Weights of a small GPT-style language model, trained from scratch on English Wikipedia.
Size: MLP 1792 GeGLU, 29.8M parameters.
Architecture: learned and rotary positions, no biases in attention or MLP, tied embeddings, capped logits.
Each number is 500 + 50 x the weight over its row's rms, rounded and kept within 0 to 999. Layers, rows and columns count from 0. Numbers have three digits each. The size before them is the row's rms in percent of the matrix's.

# layer 4 MLP up, 1792x448, rms 0.148, rows 558-682, columns 336-447
097:501498522531588467449552518414470477418466504470443531489533563579431472461514480553458487522457537492517518551463540509508500573514473530435496432491536499524496454474468490529456476452382467475499527540534477573580499548494586455482526396520413478501567460505515507442496517471473490490587467496505519483543593542535525434550448524406
093:481448535451565540614478510526517429442412562521585427457512469541519548457588608531479436460530446559470470567501473461486470462447489462448497461491512549505551462550466537616546489490459492489428536498480527483525503516530589484586506490564547491542484531532497433503556491479503444422570490543493623513542493573501431531578483509426
102:448521516538510530461534568553515439450550594427488412524527597528535495496541553494424537389463473458402554423443481472563476338587586579471482507567481430486458418449476512517483591458495442520473501491531516425508493511439505432526428513480609530497554481463464432474468524632505464469526511555538491487524537497459542557502433354447
099:516488537558440568493496464488564516593548521517465495435505429538483510406515576383477500554481551434495534508495456501428361491487638477521522422512444543515555502515478478525457509498554535402563446452487615460464467445496514528435528444444537531504549456553541563468510474521493502533576535461417579542489591492565533400447493468595
097:587425444491514463577490518603478496543520466596481439509515443424449425445465498442516522541464477490498529545517495478482527573508479518539547514486454507503504440536545460452504647432450524550549536511485517523517518431493434444502504522458531464540498498568550433529540492478525429412577470530589545590461533587458519579407508497550
094:538454441495517412516407466496528437496563455495517453510502568511499441495543491486498367546499506367423405451503428526546443510499426517608460553547499553415594564407511519512556477498470502490486507521549426552534491446502468515515523494547488567528466480614572626505534522540578595501386553414562504487504513497409457557566572434539
100:436464505539516446500505465501522555545496595476517477428455456566585492502504455519539387587469580494537513443497521430526463558436516535510402402580491491530532496465580449519556575502605480506537483526531554463535500472547444516505511573549488508450488458568540448494399481515549444560534500538421487518491486559504578440432516469427
100:453391454493395467471616496497547491525543501460480523509440548506475597481509528414561469582504534480556501498488555524500444547555547499564513553476460543445512526576495537484503554490458547573543545594488448410556649404475447549468436482493486493566557516525551560512522506523545430515455517443534432507514486473527483529465553541502
102:525471425530527441476462539408431448437467468458419564441474488466441465620503490486468481542485492469407546501504582531568582445506486485577451495474571551436475492501448510445531458424520506444553446542544566511509463541555540555449467477562519551514518470474492489429508559542604471444459494445603450514534470479423507507627453546604
100:633515586367543450525477496493545594457524421501528484482503501524380522440508397481521431409548519491522522523466486478416535515464477436502577584401545449506578568515434463474494538416449555480505435511544531506437567489556460555471486532440508523467480516486422580521528493539449435412480494516503409502432471435500465527554498507541
095:420514459480387450598547435552538442537453513493428480513542490418385503523526475414484579529495550510455408473439375509577482497489546478515447492455552541503491449512507448446484498509375483501504593453531567509542443470562422558506483533551545626505524424565492502472506458510574543600470416461538535504477550441469505458562569427532
103:506514573570521433458471578484559501503536462461516476446552464559463476504528532535425502489484390591554520556385525524532470515611447546503480543437410528503502548525480399408481564485556479393447490540517483536514498438509601536510495457514412547469478564487477460522419503469564433539446424499574502527455577543455400437387507502525
106:469438440449535492521474414531618494406490457369514554470522501547545605560498476512498481423534484569570517548451453589446479435526439481458558474455495493441543561421510536530500477403434444386467568488563457494496542531486492565532496417382498527571528517487456467428513549547597629519500562505501451521479438552502422427461557541539
100:478510447491460490502500469512527506460435584551393562534500541487486479510564430521599474570536399498429606452555494489555541525485446551507464470409491495547437514675487546524470542441517503537453401534500504530418470447509476561424479514458473466495594443502526516517552473563512515519518521504561519491423524462521498542528548443409
097:576521495563503549445505487537513521490495513494540563472437506438493507543484394520481437498503587567489479383530501538501523586550603384426511438342612579458514462543510546501490481518512540478529526514482497524591495482495488549541437483499452414514530462506522491532579557528395455493467529496510558502501526476529572538541560635439
102:548554427525446517488541451525451504541464525554499564513454525464515600459555387438506449529446571354481424509538569519542529520405500577466503545446470417543465412461497463457489481477456520442493526511479481511530476500553427466503547531509460575556528374446528535471636586586505414577460476522502546510560536467469512496535404476522
104:424535489475562504457492427529413515505426461558536441487575451409554502513488480446533563460507565551524500506512413526543493501570462520484604533427460466508490574538496458458621508494563540510537596531539584531535545464635549560489434439523521544536501453413394501433451495456449520545431464591525369481508504481520531499422415473494
106:473469536493589524500489425497538505490485426444438469512580490558456431456495501511574459554582565502425558490502617551458411418517523552496481566483494514462483537403441560538429550502538541426490491429534513439480494488374462575618534469525527521576496529471513461528541455546486580411548509441445575594437578486392484473454439486475
101:474565483538521432456477437464421486481556551447553465538499477523517489495497541544562561518627582509565545588430497516570558501500490510490524466497518439508540518489646458549445426532497492492497513588512519465482545454470543617511566546476496529480444482379443535529427499461497487531538465544446487521546574529414461560561537339442
103:447520549510558552506459510500519534518473477363561528356532454473459544509555558547487566444499380619574505516643448483488436551531482504592487519618511623507425471510581568476644561549483541545462523458555512542599476455443547479434549503571430536506449484463481536498459574502515506481573514558599542522434556506491442502527531494528
098:522557454459487518491519512513518476509519579499452435614468517471443488443478467519506515477500489555533567535431426457477558552536490442497528511484506459489453441421525516581530507535506511478481554537482609581477555617571568382494394504598442454567520428471511489484495499491526550551499483353529538442476559543534529467486524544634
087:525529492434428497624530546536558497539474512458465558417387412522530587499529421490588513593480489509477460546547488468518536468531450544494388599517437450444530434643567570522542462458480544520481550524465519503377500389434592546450489562530537562523475491525540631466479524559577576514506416486514543557375533465556434534399484406509
093:420488457523489563457549487536520595495511505380476588531440596414521576569493565536496483544389502545489523510564511456457551466449457425423555597397480443455497554551560480483577532490574501436474449493499533499517488610470374468527479499491572497532544420480498481452518497538546536571537403478494447605540512582500538568529442513456
113:454521485535583582521553559446471421463522502488517399524474517495512450423492515479563481471499451463467577486516473457545377557619514418441507451443484483530540499439478464544515430500588599506461469482478527575500458553516357495520559530549499478512474473472396527567411434540473583442553484471486512455547476545616524470439526498527
094:570517523498509503543440399452408487590568466520461441407582480529493487527466476545480467611457499478601535466497492559489565475540461568481492438392496495556507452613509502526457550592592557558519347596501415464525453513586522524463425455478490482509558448559540490532497518511558582443477552511515510560475449547563480495519538493490
101:519544479509524574403537590464575454533496498518497527521484419561510529478482486484407505521526539500497491532487518449467494492467581440490556495447612471381474557494525502434511481473549623601563458495463470480446504464536465485555425450527570481471525552473483517489616540519530475535533485572544442526457457476450579448600565452455
101:561467445546529488550439522502590475550519517513586519396504501437476503521488476491458485501423487537451657630486414459361479520495422437480495512472484508539437610523466437512462404468554537458486447461536504503562461509589476433530469540377522426531355516512488489453486448613461463507529559424555483563484516493578478471444530565549
100:463486487463415416581537501556512521412497540568474478450494502475497536459520447516562529483594448434496458529523451593615486548465455460460575471532471512482486561428467525464514455520454533463441491538501447602507567613526473458594635428517422558561451461485499494404481538472469480518436410471471488532495421445548514531547461487480
095:488517432496460515476507433506492557449564485544464477453418526508452457512451477455520500518480487588584404482434494494503571540621554540504583429472521509553477469565557551487546570488534445532501502502510383544490557586488483492425530455424543487529581534528486548548433510428503515530552540534490532561474578481483423522642529547563
102:510534432509418499497448479465510479419500487529449479524511517534470498533383481465522597498429466503522549489440450507436450522501555555474601506477499516507453430421450605534497465522513523535514443519555579548564500524570503448475537581491544459487506463534521421566520455466542556534535384502464468579536490519464511396584479513456
099:493437463510506521560602540511439471517474553421543525508502517430506466515510475552491466512470497449493602451470449524551458475499441573488450474517479578543419493509419548541535444499510529447539495456518504478470503572539528475507595508509543471621455525525527536463497507530492550561536554524412532480499428547542515538492511417504
101:495529544529426455427518456471592468415538554453505478485437532536382461583444496494490499436433531492462519431553547450409427625430445560505515505481413415454451453600424490449497539477495520454472478679467460461501512487483589554443577460572525618510579486558447479426544444531532463516536539515566454483454569500411522538485504454478
098:497477487542498615486420482424526528484548438407477509478514574542508519549468469415555498561515472491459518498492454521517478575482511402536533550451473546505570527469448550490600463522499483522474539430575572498497418557523593466584489565620413596475573519457399531446533490604508403486439415551534532467465418501555549494470553537483
108:567485541537567539515503536495405407575448516469468488472519498481509488422581442417488451529509447573486479551481505507440412605607528415582516472556535518585523501509508450469604490533392489570520402490529496516530422498479604550525563569507485560517472517581468550448508461489464504525529366565486496480563537528441486433431565443482
103:489476503384512454523488429477513515571432517458497509390487384475393454428512470512468523452407419479484423370531526473526550527514425513426590608524510480426460445413538518516495569606484518474538505495536461551480538540515521514526483479493506561572497436498540540542460447459489512567470453544544469513498539462562552480475503496466
093:405511481534516492464492513553545528548531545527499434539568487488542500401498589564456474514445456457549489490502444459546474586465473485474548471500509554523500531465541491504493416478560452497474420438456466523466520479508364529358505576471555486580546484455391467514528481455519486398432458491480576466611503535500540501539402539555
097:428391521564519449570485499520534457421455418513460520539532525473573489471525507468447407503528481452480583548572557524507567494459469402560514518514554511458574494439565534533418541544563534521493493477542515425363458507508539458513470551488488535552444459542602518522421535471484486410565495367556508463428602488503456458457554544481
091:514481494571546468510559461623511515383576498546459398509476457504411503495517531444580627501418481548445468430490488528480550536462534458557548484567500520615509516524433478507490503499536495461520529409568548524479535586577557499523493471456500471511512481467476545438547600462564448408525500487484503496489477477566559539462557486553
100:521455481493559544505561413520500432428575482450561543484466397509477521536483467432594493483600434403517490559516475555574472477507529483406511596479442423459500504504515415488535447471444569473496458480560519472412457533461561525515479469548565567404410513533409490495458454404502582468514589463518524525586459495400459581520543522456
109:495529467408508438434520565568555494439581488464464469522487459471544466468535644501542486554464490583580479548480566639464486527379507389475513501457467443536560471553482491480528527518508572512425453516522479505539516527509527537492549538553583544551461453507428445502552544397529525492577460507508515531491555436418455513496492537493
100:429485520521510547471401494496566440504541491525478477518635530468477501434508491528486515510461509515473512532514441447484419440464511464462414504512508431513443466439456559451469375476555463467497516494536560531584515561524405516474497548530424477467519513460501393481465580527523438556452426457538565557515612424513496504529550453444
096:489654521479519473507486571403453493535490517440496492457492564466511484497485531448442503536557569534485467544567460528506482573557500396466504589451496491446440417556366501506520515508539479413398576528497470408491542548483482517421548554471521476511501493572485418498507509482566527524589508486597466439454447552515443548532530559518
099:557573477500502501461446490426457568419481471551529588299520470399493546627509584518497440438516452559459445567554478496475533434403449543488483552552516526473416462499508556541569481580510479465498458479586385538455419401587527480495541478406547488447525507537431593476487533612538442529525442496455493430514508438510564524446480477578
098:500459489458609502512518428505454540587416549487567413460435560419571489528468515465514480542564523553499518530500595539466503422562532526520483450527555571461515436576492432583558463512469476444519492441484502621461482493487618543391520539370506596540542506453570484411546484516551487441540516499536494523500452494473466479471495444489
098:531463463505449520448417495482511484587495478569529474474522488617577519528447594560545456451493518586502618575447549452538497501513558419436538604553441592517479509518448494488495413466422474409564436459414447528535629486470501553444474505507458496445532524480426562511538540465561429517492497501488497524499522457583477548617431491529
095:464449377509423495517544514524588449512475511513527555447489536545480480462506424474557404547565423472552543492547360407551450426456542484528517430523509481516537494482426534507520489515388572607542443476589430441458546538514514546575487478559531388538462415533606427529468478559520449400515479559453510523543466479474489470538518479487
098:496487484526491534448579535530440464513533551478466512473431631530471544426472519501450568522444436536483501553545551505489453494452620485492457418486445504529631443470509470538494537451514504540418509500527420473544478526536454562487550560438561572517545447545485484561494474441396511542519399456498487505546497429440548403441460427460
094:463475560506498622430524533558586512507508555604542509501635586543462444550546511578481386539461614443515507570485511549549493508625566480470452516519511458575526474457552519506488453465484504548520451420624416554452420413498454491595537516508497475568542505360407459497511555418481440491507601665454514559442428461549518448544507457476
115:412540512490484569460560564557552516548460453512470547455458476572484492463526440468466518603486492511571521438615476424466466547469406525469467507471470454511521363592492574481458439457398464545482666503438484485537470436549530412535484444488577474493493521495545506494483501466498486480537585517510458516496522580439484481448540425423
101:439498570475402467532525445519579577532535564544459513524522477510581580547558530420446492472494472513496535437456453427486520577487476500564490465498427503563468478415478592459551500457457401503469463480452584535540471445474377524527408573438503528424363551567474447528521559471410540511407501473480490581478453506460562455527515515641
106:433408578506538525548523467468467491534503519539486492493573387385528577555497565508454451431500578438542467470529429405513504545455485527554458478583389520499525386550500476457510503549514477462511460515513464467586509487478578482476562485498449553513497486542497529573537397469462502469476497443468500442500473513470418449439594504541
103:474535575491513472531482544442552615562513530515487539395476546511384512476578509473468579505587431404464509592488441523428430474525531516543454535505511506532488591440468486461489429480605508494507503508478484496459503495471486468477522526556478437510516502395516523474521422463523492512492596530433502458479520531500435520518442546469
106:517524479491481508498417432401515504592478483519465481533502552492427525469509374405472461443461535594516532520464534540533438403560440493538493440393540529431520593502437551493469467550508519460496526510463561448478478545544512402489491481573545578589474518493489506496511528434510482433557407536492429473502452511555516529509622487463
124:485449362522466570384480538489447469537493340512514522467565532595465496536470550475555346464430512514539511522506460469493597531553415393494565515578537469568603458505451621427544475533491496511565502450430568469433488556515382458374415408462514531523493427484424468535579529553550444452455497435522537509504533439440434494447518468489
103:587399437532473564448548548342462489507478560568325549504532498590516491474507462569497544541469527455523529552439505536465451511532460487548532547524495488542432533596562548549605508512450549453433482441498440513410531617505530556462594513523491520491568615527537472432529533506507527566480497446450502517513532528559468555458550471520
098:517554481533401554606517552580460469527423543446521515520469518520623533512495454524419563530463505486490524626445377550545582442510484441411421508458541488496520455493487419516498470529541518459441513480444489505464408491450468476438514505459496440520575478482604504511567538535549510422508496434502436446586458515504508544490502539545
096:436523533495509510504480565474503466539554490501592432441544467448451483536439462540441509419485503494512415501477519449481467521463574486553424432499556544421438388462483496508531499542484457513441522517386489524547610535499534529441433493488437472392520550566406469498389489495545555605576567493457545577442445613536543469550418489387
095:533459538567401578440510531677417485582515487529548530566522543495408515440455464455518536635570459428538466486498461597490482606463464547556513482484469478379481469490509452448486490513437531423488557430447485498475415520511429539455570476492548483445443446579449527444476512527541368487407490513406506521530398509578556434486501548609
103:435437547600437528473476522542443533499523442478460460482509532490590550469500551586414522540450547383549400402568508497609444548473464554512446474426487459527583548618401486486559493472534555427406552491486485495466593424430440522492479375562478577516512566392501561536587600446491435558479599439568526539567424453523471542534547496502
096:597496528536551412498456481429498733532480395586518562394446550530445539459437440443493461523604575600476544558483523496522567463411561537394577521515521538447555500543555502602506540501379475510545503489533579559500437436511517459514508516480531476476566553520463480455558515576490455556427567564539434424377558497452519490523479475537
086:452436397485573487486512471441487518491534538423603519531382483480454577440469537571496530449535591543527543444491494514492488551614458459559472592518480492461329471432541432485453589508433530466526531548489450463455528513489570536484515485448505478521454474476581571466532496443584564389572438513533441432596466466537574587456494507565
100:521397489487486422539544475498580376512578523481430427450485487520522490442492550507479486469644534425525532536559481560529486540555500485576583497466561493596515519513473591492553441436507499494492545440493507515507372495617447544484445539562474466531449495468493521560495594429439556528455545467535551511466499392479561520539542501496
094:430427452479533458572552505454414568426553571423444408448492629497466517479527553503412410453473582499422505556471534488546459536533513462542560558509543417483562490530555513518392579564574541423429507521494466493580558480493532473454497515545573454496509559524467580461536515481514484398499476446500565470496467635592501539590435572507
110:568499545497517544426647598551466574391606522551482522420543573498555549433518498505562469454510477480453520515455471459422429498490451400519511599501456494499509473508636422484497514491569495459532423573376542486487581502514529508505481513547519413537530464477479572536514478481620486455466453541527521550473524505569554564572571541431
096:504505396545450487654481485501451470475436557544574560482545544451490577429491514428503458489551520529477570501481417576590426482503485457524482493423517501453434476554448444604441493483441525454523443408470509600424480533533384401532464534465459407509489440467486480505611546485422446474488561529510541587529549486550471595519382507590
108:514482582445506510418438507550514494586389484478545472633512386473542555459549454558498487553502505438589534566539520496519509533475541441542390676446556431535467475454516489508536429486487433508519565643482374543484440438489495498555556513483531455452438517541490379590448546481524583487502518532428557461605447518513505498479476535498
099:497494551527478429368459530536560524497396461487503456505480492510422484520521466443438532516552550638493467475511540510554573574514490551429540515474418388452583520471553530429549509518476469475564548502532462527524534491522573601471505503448557484547433483462523514531496449493529487558537551459570425500473417498361503507507390527491
099:466407461463388484339481573610484583585522397604580461528584412444484438466453500565486456479439520474464491484458520440513518461439438424628541493491463570590460504549472551486492618473452579396580476562500429587479457513507408539495426567423436512456516522592501477491455535461545462571511398489408478551537525484457495459559512429474
096:498451523481500427514516464432573444474469482507516556527481494469576440496464560512488477550506556521420505539421435490483501439517417509503412487535475505508471469403559567437556479454599524437505490538537400438475502464522499500451440484610354461489563498545553443565488539559498423419493452468498494437489468558472506451501548437438
100:452468478502486513576478419556498543531554544524395567524450461509446483447401518469458528592517529547482534535507498459444470521458595410587532464573461557515521507529539572565557569645482530469539491498451487613494586503570538454528482536395578415566457547544492403502517521549513490477466510495600586489486458560529445470451473526487
099:533512548431517526447493491497554535474450437529510514512488527524563472426513539457504522402572524532498451482605516550553496538597469543422521480570553450538479476510558518474420384437550434475427531413512486472476540486502556505473423593554475500509487421453545472493563552531465412469477466441458457527534398524534509464540586536405
103:536536586482473477480554472482464503636494528522532483497529445491537480476513497421489514498494514485523422464518490411507460415525484480531506436509464499510451546514584517406469510529526460562585355508485529502500525536506445602490460476526558512448540498488462606457518440529489507541461560490526475470466523390472393554425497448492
100:523435450495518505487457553514592472483506509490549477494515475501518543516627594528490432479502558523435426593577569417470470493574494529513517488512476488567530465518464513441488510633402534483479523511535542457507536592467512437499471554446501424503440583477535533509492570444532481357563423467512498574387517532563463566584385491486
106:515486526636415487526495475561499417591426480588498480483543486491521420488406463457518418469394521538508555492548549510474452522553474549523507413434459383537528520492552465595511552517465450460471491476451605570445515452445523531436487442571577445507428488528500520517460535520522524530543522391448506550395474511539461487475565535448
095:549468417420609521452502443553496481439582526538398536490448503494439423419479584568392502423525485520415457588551497465540533461452456473571559555580449519552437495557420446456482498498542446439434551492433440524501526519478544639454468407570501418496492548519486401455603491451473483526473474543475521480486503420521472539481443568509
096:470546583514499490465577445445524554535651482570522545578471425587420433556516510530487463509596402611573537513595548530484439509517480512532504449504469596517483531461467403554566467598550583446518451452573507542591520457545488474536533563446469495492461501445439532503433496416536467565448532473538385532495469420488556476543435496480
095:494479497646498451526565547564425459361466466499551497532589543600466452482484510486488473454500491521458389554555463504507544494504487470547542490546479489615454504396460509617556472427413418561409621469475459560495455499522470486468492515546461465437465560545507595568417527439527566420544626530477477536500512473444533506509471527481
101:562552497555416544477566558607551499492483416426460445536565421515585496532456462432344452436442428566447507524485492521458510486507552559433543470515510479574495470568600429482482553466519383522591481461478533455505585518501411509498439576426456475491592462547523538586537466516455524497588409555543498442557491570480445461483460515472
103:466463535482572567440443513534493470498465498497562474449445580585458568513463484532437473533525464480489496544514476464504564485442404464419496551607449529435479517485534509479599596594413367376412610468453446563462529514560575474612537521438490547528553433514467517490574487459444485549582486435433526590541442523462506482512444486471
102:525571501419555564460507516542496543421517459487388521483458564457517519520537472490425457504480575577484585473423581543561469432569591556408498544540559459617497477476446453578502511506486518475412443503461482564570486426510458521558538492531498473503483507540453506562567483438513558461522499447445437543407486467593564548560599539499
103:530506510537482525492526535466443445438428352452466499555521482486424507481566655484419502489500457570518505590518574428559534497541504378511514541476479468573619589536531533621493534481461479471456482593507593474458417507479464477493450529505439511522518518442491515488591426441555477551538424501549509456547469519467474547439443503538
095:449508468486560416405564493462601512460458486495491521482554489511556429528484563467485575585404546528553495553539493383550506569511477489464547509461453507643464526453539566473556516479476615504506525536480515454537479422430525579479576609564472523523517500515432581468418529361553539512529484421515502507497522460463508551531532547473
101:498538574465500455504435516456480432489411540513515523578565458477483481552458481475426506522538524468465469571542484527471401548434513543407554623580493553514519567452489504551489473439457592485489514464582527491488499490504489487552484595427523479491480553477455485543447498570493529504480508481525446520581509473470445498488584559531
106:521453568536467584509510442443561517552496546495456547440469497618557505444502488444537423551495535408487435522538429492438477566517469528531550447472577564517503595555544450517529519418501445581484530551507495470477553462477497524495455545530526478423542458480472455506502449560583498651521513456520512619484610565484496491424504439473
095:474534510468564500530490474530453570516582573452454455483523478552526399504500494548424529422427503484488528533468539468495531427426510597556485451422572485496430521531523477545521489491517496469534541541500542435429511425544482399568481524451508484468463509529467533561457568553542532540474505503521488529427512516538580428490575484481
102:516450465526524538495539429589508462467494388471539470664498528452459487519441501500495601504511506528484504458459606619363503513481542474561531461499574490465544387549508407456563473526477576445556471426519499501445565505458522425528476503471550452503579555520599490507583483390533551527454593578611471485470451565429496471541524579468
102:504428554531586457441379517533526454411483525563495548525452539467544480471492536452482485504442506585487525530510511515594390500503514524431500534483468504480465457501570383452455508430525444608520470516452322552554461423475415453509496483436488455508449454557573454564507476529515468455493553494483503591439423447516599498624471497498
099:568522537464581447465515474472567478457512517520441514479446431547578504512525537481483431556441492474499471450493581488487547482490407432542504375449570595514511488539470446508568594647503486475514425515591499475513492460499502540451500508524560413469382555510502512542463530419563488415513556487501499467501592484479484480423517534456
106:467452456494508551456553489487478495585499454570519513456585476494455541590536522550472553595514460418357553542589574593522521458518463506461637441508570448470346519604479459595482449499617485496437448533466500485501409439499492487610513566555430499499491464525519471475507467468500468515504468530507487550485489523465525526479401359553
097:493576577489459499468598449503503466496570603448446477467560447498509552487504555456511444457529569510409449516576538586454490479496626546553574390542428495424532507448631511552451564471513494592414437473552471521397528513467547519584413531500592458506453511500496546521412462563463413528521475544510552459570515527490482493438417545524
093:518502464483522542510470539530513561404520457419459411464431580538489488477566500480414479524527498528558533480426519543515394545498564375452447435504470519452456457446558538557481470542437555481549554555608425432491470561471543448411500530591517490511492484512451469534518497575480591465503491513428532568490474549424529454522499509527
105:482562474454495592433539531518599511536532479483519483536539453487384515555521604568452486452481504556497557471568590403488535535461491479484546438528439442406463551483560516471525552479502501479457575509441573446465490449453544425403517501485491475469551423404488505484568513481377434526504506421560494447514490538472478442583557600475
099:471429460490495556454442479522438477492558531499389590503462435486423485430594535601511581467601497539532465514475507529634450482450439550532433484480498497511529504557465505391486466446571488450450443540511524450517575584430446528537557425558467445491414518547493461501444490479507502605453468491535578398401596546461580465462528503530
104:511482523493545501487451540586459509497543512489478484477559472471578512516376496390431526467387445454486510477531482516441476477478417474482473504580522506510462456535526544573557571519515495525441485494535536535511532473472556540395353406499524498437505510445462464608408534508457492513598455455607524532464581515541572502602522508513
099:468540505517517473485573538551520530468537476497549516450469516545457502508551448532500541555444538489575542544566425568471453477522502467498402572422545523396483594474498606470486474522476429522448522508552417538550382512482554522443572509460511476467499517479552515477539493461467555494544544443449535438470564550530400567447599431483
098:514491495473538510486456614426381493443490535481563500505473445529469467558501462527385439500534510426520494473454451477483507530431546479520455476464463471433482544559459446465543543474506441458507504450508540516496517587436499486515591550564544488506565475412528486519550542546548508447538535569527514517394506425455497524536551504550
107:560503584603443445471556478525533511524470480481647438526492596408456435449482487494454498473520562500519498508477579498504457536496561491446463466594536422450559508506516418442472491611583459457538530525460405551523418480599536473453531530519434438540486518429573531513518444504548580515488500593547600520556449517501494572446469450528
099:518512504465516575595523524477549495513455475457471440517547474540483579498415563403487416506507445540581519478453497529487570543548522515612435599474437564457465516531496486491479519452470372498440567459403487525568465434553484426543467535538439482496525512554581449511602419472433464545486498550423513481505471496493434424541482496522
088:432448542497524571447473515590609453505547488508511403463519474454528495434523570564444534462455477576469537635542537439489461487600563536550503485499532589480406500552500507546472543498547469471520558546538526366522489546595481552496494422510532376449544537438551479492513529517460467525549530408532501476462482485514520493400494427484
096:519497542545449577485541487522477499514597448414469498467471481483509520564400459531609537502457446524537471489492483520506558589570436421440483470496483540506470555568559508445575550556475585481563455500540448603427422572500532435556423446597539530490582481465515521547539544470516590466523458514470438417482531515467528501487481500533
106:522535480470548438425528534462460536443543582486535490551607535488441534463584524623418454517481406448518444470477465520436455542500491495398542633451512383557504532435469458482470550590495525407452481538453515455505524543473449452475557480475488499475523557517440526539485385529604448504546539477476524489483475471478373437635503535516
109:464426432494426549523448571462455494518485505562516546514489415513453456434414502523439489452520517444559507485502597449523519523378438453512472418446563461459502562508430505463458484512574495571489477561506519511491541481533401543499554434473573526560507460490479479489511517347579475510475403485546523505467446583499508431487467402450
097:493440509582558484455457597489533434431420475512545524574480493499539431499537502474468401501545570519613460579434519547566521515435410481511539494540522534419501510433530582468553526437534504473442543504468481568399374590486491539567542517483434567450470444391549497493528511562519546549557479506503512473496539501477602452470568528466
093:481476559537488490524422502533508534565496496413434462495536503476458478438435558522470527535563483471476453561534420514523457498501491410503507530537539436556462493454562442478502441555430552411517464510462473550564473518534454481492526539458481465507491552517482470491527553536401494373474496518470532606542483484503434504588557526501
107:553435488484496465521518538513486506511522571491562564581490471540476516449513526531438456492540378475471493492455416509564567617502555524435482491483427475500480574456506488510506479511513447483468558465499545542538485508537468520535477525484497466512452604509440531553422614584509478534441575444463484402472520569470489491496577422555
100:545513452534472513506491486464494478486448470534496563444367446524556540435456560473531456528511533499496554471576510441521567557447478496425479381505471517494509516503562481530454529481481453467450437568532505521527537443508508532420475567491481555464581625510517490484442396467497455396583606556467492566555396511494444515461577467499
103:489499391471410507476500443412557475445491467449520443532548515562396479535531537547563497491517541579478503570487527524484498495565576491545448529554504449631595494449498494519538577424499507505468500463431572412541536509531496551520443464518485495543533479504441479486407522477452496481519437543563438454500575558499454402457475516440
099:564557488544448517622455553532552484441524552482552497507453501518469454553565472537551469517505529507449563458543520573443453546440520538481552453566540492479470471567520511496472521562489503404559460544591517603507494462513507426601523607559389430567553529478456481558486493526554514546537485480498525559554544554500504527529503523565
099:519512529572451568382469458496538527504457489451516488515481600450526562485494610469519575452486503500579555490554513495510464565483522498551570493455463517550476517534599528474538504490510525526484434535506560604510589488490470552454544421416556561570474553563550439438616592425489461452512505490438425530458625558541492538451491487488
106:435533440410457488437446526492498456450436496493554448516546523499487468486535451561478490488465467529498464467462511478530519543551479510429534595572494458524520570469479488481499446399491463516452556477404434409554516628424488555505544474519538498421414425522481415437573481533492521590542478524607526480443518460505427410537535470450
100:495538553553405527331554515521575534437529607537522435602367565492466512476500502462500548514544538409579510458429524473591515596529503519465531446477446525481447517547515562486468494527422520474491501444541440477500447490547478490468483535443518492550501482444631513469485462493470545553552551595478527528477409502442533410492570518495
095:522434451580437402679492477501540551431540507498541448514452609505421490477533485534512489550561492581540532488533508455440495570510413486517510451469434465481549456546453433391511413498549430472537532517422587497622454519553522514514527541570563456434466476518471527519580507539460505554564406412524570471479478564487515456442486489493
095:619506499492471457436564476557520599476548550464522466434481514501550456468531450486407551546497430550439453534518448446437483479468553553476541497481547528371525514441587496504496510547478521581426517466537495525427438484422570469424491491535588551508510561548423534574597544536534500534477466377555481602509462439462533498539499550485
098:484457446537437421565409470593524494500540495509466456521435469501499506537499514629492513494478525450414489548411489565565539487446504441448471576423549533481477475511513470474606504538426502585408514465607462489473473378511498594480487536408530492514565501545495537501442490525540493498373532535503499447503610443391450471500486535460
103:557474491506534570464602567575532552393582468425447346466603553483470488473532573524568380407407550539431412485513546461615441507574518533536459464402555443496436503592541397570502563510475591524510580556519438513557485475481615527531492498536514459658489441480522494424544402489552552518564447468550492493470432589533567479481491542462
097:487419477495438495456551472470494510371482532500517451563568587368498576405627515514465485485563541534521577515420536580462436475541501550484491552467486424520445438510524472557421469443529476470419464477560500471506597500549511364541559463523538503550575519438517546529528480564465423448491502428563535451419548575499404559489561607486
097:522497475618416489447423454474489528445463412403463464583520486466542399462528463522553458561527545541475522560459501467496422546528541422500562419417420524441418538563499543533457475502472501574512487493559539563461476532531528473451472503491561503550573459454577531515441516527525496379534487596437417548524506441545542448495419496537
099:585535508528519511549451494563445396519568432530482529574501423465505572558481499562444491567443545449488547464379505471551442512491481505481485491570510513379515511475499552590504469354526519391450504516529467461507519526534538462440565496491523484426475487527435442545518484541463515467452442475460470501409463619508439491495423459523
099:502456478548579502477492524472495450499477520564462555476569474543596543453556481579516549481569484528507417553480475514489523463551484501581415557425513466557475438530385529501529563449415413561540607517549547552524381492472578436537423494569505431510451548584514435545560538398441505515534416413516413551541542539454479504556432451557
105:436492569537542423475441459562514449537455506412437589553525507562526462475463457495542522571478421478505514425464495470473410504434418320528494559485522429521576564482474473439440396439604505490388502480488518524446535530476541442515505550498506605509488552363525497538483477472419433415414522559491561590574477463456547436560449464556
094:461508458521519518419545520449469512452506533397512509391520472498481457467414480563405471442547473447504483462469515528446469474519539578558405466514496398518513500440550555441559524580547658552549478525486492515496458418463466559655462562554558510417514507488457602534537543490541474509434504483502516551513510622452504472485504471430
100:487495531555581481540513549465502515521503413529529515468429478524476560603483483532475485501492584523458489451537525441445482508481460500492442518530480546496545496505525492504396409529537534417538563431518441412413572463506487522459503476504454410442507517566532483504515466466482592454515502445444519486508451623615535540500501492384
100:482531470556541420427529479423423494504530547442485505466492459479479486465435493487490460528522479494506491505404571496575545414440435441556546409616510438436535518446419396534512474486512532531462503525486564556492476519500525451477473439517463543491522556530457515467545451483457457474504500519480494537420552519576536509477501518450
101:522558558489540591456484499418463495520553472465491423432568477433494510507613514550448461517561606507364430488599451399501551426539548538553565531440516503516502549477437524428561458548414513520501522440477479452606532514516507492380489530459514557468474528453506564470425445488511488476491406508484458449462508404444524478560506489518
104:477519470414572456486450446490489570349512522386598499521409414544451536525416565558424457539620392475488484603464533524424435510483512543513531451501506540496556524463485397550470503495473492437516465434481489537505542565540444461580554479499477538486501450520467478436540437518541417521471499474515559527518483515461471601506523518521